{"n_head": 3, "n_kv_head": 3, "d_mlp": 768, "parallel_block": false, "lr_head": 0.00709, "warmup_steps": 21, "decay_shape": "linear", "doc_mask": true, "steps": 5132}
Each number is 128 + 24 x the weight over its row's rms, rounded and kept within 0 to 255. Layers, rows and columns count from 0. Numbers have three digits each. The size before them is the row's rms in percent of the matrix's.

# layer 2 MLP up, 768x384, rms 0.13, rows 732-767, columns 288-383
099:145103144115152119091148123136163129088113094106125137127154154126123126122110165118145132153117155124108131126142167150129137109107088113134126115103087091138146118117108107116158142142124091167114107156103138187090153143098111123149129190092114091128139166099131181146183096145106127125
099:117144126108148139184107125135163136113145107131126137147136131115088149104114119169133157153138108143152147110139121095113175145136115139129111118148133114173148110125140100168163144140153138136119109107091151146136125122149133162106098156125159154124135137140075112081103113130129146118
106:154103120140127140135149130142135200121110151113103154136143100126159118130112123139134095114151120107153125102097140172181110132170108105089121090154129107114138140122139158138151154136149120128120124145143115156129130082125137157103146084133114157155139107117118131106105118123098133166
100:161122138124146179108142127143103102131103081140105123141138122109149131127114110189146140162147168096158120152095143086136106122126115116142138072109137141146157134145158137137141166154149116110114132150112153099147090122101121136152145098162102134149158132141117142149116146126128130130
103:106113125098138076121099125128107127189105156156137132130108138135095156139119155157162151130154148134150114137115139094139167136149111161143105176141156162112137157139091146088136139154116152159115116122127161129066130096133095167089144113112101113119130109141123121130113107126114114149
093:124136098127158135104126130132103115126111138135141151165144094140123104142135194137160084089134127121127136129125158110150108109119087111113135112147051096131144126130117155151130117167075111141111119139102140144126121124139088115176120141134154141132170117144116131144121102159085154059
113:144145152116129101140077108132141134150113106119187100138116124130153116132165172098127103137106140179098170104176145129128114114134075138159126140115113125123134123126119065132134081153138124115121105131155140100181120135143133142149109176141163141131130137114111124108102104130106096148
101:127150182138135166108136097143176151103151157099104118146139132115125106132172089171115122108129158110177127167091175164142133127103099162118132145118097130151166143095140107141143083158137135146150160129110108105143096128128166115107160151108109116204100139094198115130119135111151140139
104:134114129112105168148087164110167080152144145142141113139101089111171113142097117133115124133129143169164143098135132173107106108121102148152102092125121132086121121124122097133120136135171143137126156133142152140096112127120110131110147122125107095129129149135160154111128143111127116133
105:115122086148122133145170131116159093123103132116112105128205111121141107113085108149131137105129110139217141126119101100092141147124118144142118160132161135113158094138144098156104141133122118106134128123104165136169136103122149118136143112134117111166163146169092153119126153142100160151
095:148116135104096099079113101147113159141149136129121137102126123099120137119177112088115120108137110108141137111146123161069082120146146153150141087094124139105178114078125081134118128135100125147140090156119141119119145169092147113098134093131162116113131145109096124118121107137117148103
100:137161160090131109157139105133124117147156151148095158115121080122173108129159120150144132116149100110082140178124131127133155120102138158140115119154125133138121148113131120158125139114134106133153154144149073124103167123148126128079118082089150168133110145176110130142117143136129155053
095:134126126151149072151147140130131098136147119110114139161101159102122135168101107117119104151153139104112135187130128119180133131150093096126135168125139111112155128124144129133112131128138131116113099170111103098132156153122128122147100103178138103177119138132117130131173071123165101123
098:157172101104106089126159108159122100135085159163157121135101109141116127122150150174100141109135144164147129137073158141170144172122133150134126123131075121139181174090141087093137126161162142120132117106140119133095177124110132166119147136101143126127166152116137176155087152121110167127
091:135119150112116109135175123131142168083158128146113103132128108141147110109111144141104161146103068157117133135163099112143120109135135118160132097143168166113122132164121136138136109115099161097116121137146094119107134090132152110146182120132100138099116122128113125126133124116111175100
097:108109132106134169112106116080139120115088146141116124090169141157116128166129160137122118125134144137130103102138109178102127110133148147155078122114140137147127127153122150138076159134125129139114122124119168154094125100129087161125086104063174125098080134141149153104089141143162126094
103:119157110137155126152152124131131124139140162121060174161124080138145087143185164159108143131108090129216043161140151121126161134126129099139153098114148113121172131129154102096144120135157128118168131143117164152140152143140129117124125133109120117160117154117139132103127119096125107094
097:161153144096131139140148150130106143111123130123149081133132130159170166103111130154137144102144126163117148134148111107117098133157106128099139116137148126124142120107150107102107120147141133144125165096112136153159131107088152129152106109113138118134144174117148148117124130090177117179
101:092114112093099114124112135097134132119146155124108124143135103132113110114105114107155106113108127114099115140147110091095125132101137104090123127136142147092135101123135191137133128154126130130131134109103148105125124120125111154107095125144126152147118126081167106097125178123104130077
087:147172169137082103146145109150101156116110134147121103140162111172113078126190169127168143121116174111116159072118145135129121134169128157129126133079132120086074130103097129140114145130137121083103148119109132122156118159108118085130121126126102118136156151149164116127130120135141155125
094:132072123134126178102121148107116129090123131115121136158093105150081145118097128134065109114110097097098083108138160147143149162108151135122133143143090148147148173149138116096138164102107162113142134110153175070138084139155119112125097098131130124121123134115099072118110105113124157097
066:172136135153146136128113126165119210114109078127111104128167125156165136099155117127130107163096129123116136144100116148141130105100097177131111133146145154101134133125124128094095149159140074125122151129127112103140128130124113121124126083158114165138140157148107099128142105153126099146
098:111109149073156084112123128124085144113106148140182106132145169131114100167066120102148097149135127148122105129155106148157152138108164129115106137103132155125146126164119130136116149137110123131129102140121132123130138145117136132130138151079102098090146136127100162150154094098104112131
102:165096137131131108149144150129116088152120090158066155132113130143117196133158143160117160094139142135100133145127155156100131128130095170132148133124115160113145104138112154100132112105154116122101093142145141171174157157131121137138156122132091163112089106109139158110124107138158113132
103:132150122171140119111195093169126096113154098159174124094126128162124095130118128117144135139087148159130147138161109096140101132118144164111184128151153156123131112173122075139136137123124129108114115155142149121136159154126148055139119085161119138111112124127116161113129111099106143169
104:161125109111167169126168107153106136094173116134114112083124141129130147142176089098127102109119156118069145121120102107147162134122171159109137121111118108073137108132102067131103106156157090104154113106107148144155082126199140056137136116165106154149148169143138127107129123142170171093
097:106139119106128150130130102114111126166123163124108140175122122122141129137117077149130125165140165116132143131147135114090149142147148118128100107126122126133131116152124142111117120119151193093121139134131121162107141135181124133118116105165128170114170121112135135155152129140130134098
094:092109118124134084122102135110143137148118116134158133101136172142150136122124147119141126117104121159170141115122093153138125134121087090102096123139103139114127099109153140152137135169103160102124125159184114143130084170100117178165144146160103128139193145137124154103110145154150114091
094:117163135150111116121103146098140106116107132105150140117189174090106131123072162122085128114161181106109155154126149156128160125120168133136111123128171157135112106117154152137148105127117122115097091134129105106157119140141123080117116129146168147074131101140138116146127145121126121146
107:123119121128122136108121175112156149167098146106111168137117126154125107157141163132147133127127081081157094132132161099121097137081110119127152083118095136154189128135092124131108126146129103131137129127178125126059122146097099159134126138166131100133168155132118160150094102144136101113
113:127165157117140078139110117115167138128101170135090148116168144119126129143161125132103137151149098153099162078132126170128081142103143082085120145156144118132163138112160118151112089092097110131137134131153132104134108117154090164124156107129112103136161147143114140137135115118094106114
096:100121133126118118089127121152114118125129151148123107134132103103158132111119155101104141098142145078131065113159108074169097100092104131112114127112153131087142122067161115122135142117174125125135147118152169099186125122108131133132117154082143121171103147108149137114119143118128153161
108:143101101160075127142108098089145143150062149153048150137110077136154102132126149132100093082147144137121136111156141143110157114157123117113121135130088150122162135095131136083110139162136161101157149130124096126105157101174093133139146165063119100116113162137120140113142142136140131125
094:126144154135156195180107138145149153137129151166118155105155134138178111154138105120112094103132103140158059132123159167115130101125138134118134137129102105153128138105138111177121112155123135115115101130112113115121184134123156145121138143118160114150129120128098135124159137129097109108
102:133162109144167136142095169139118100132182128117147110141158140186126136132099141148145162155128073158114091058148134170131128118168139111113119121094095121171096114132170104129130133124111122111131124086136088148134174120113151100099107126185143097174147113133137157116126106138139139134
112:121099133169102091111098105142090105133126143134153180146136119152138124116156105111102144096138080127130123119144112086132147108092139149128106150158167159125138181157128155164120137127116145115115142122112136131130122149144138131094159104176102126158131127132121119135156098102137118078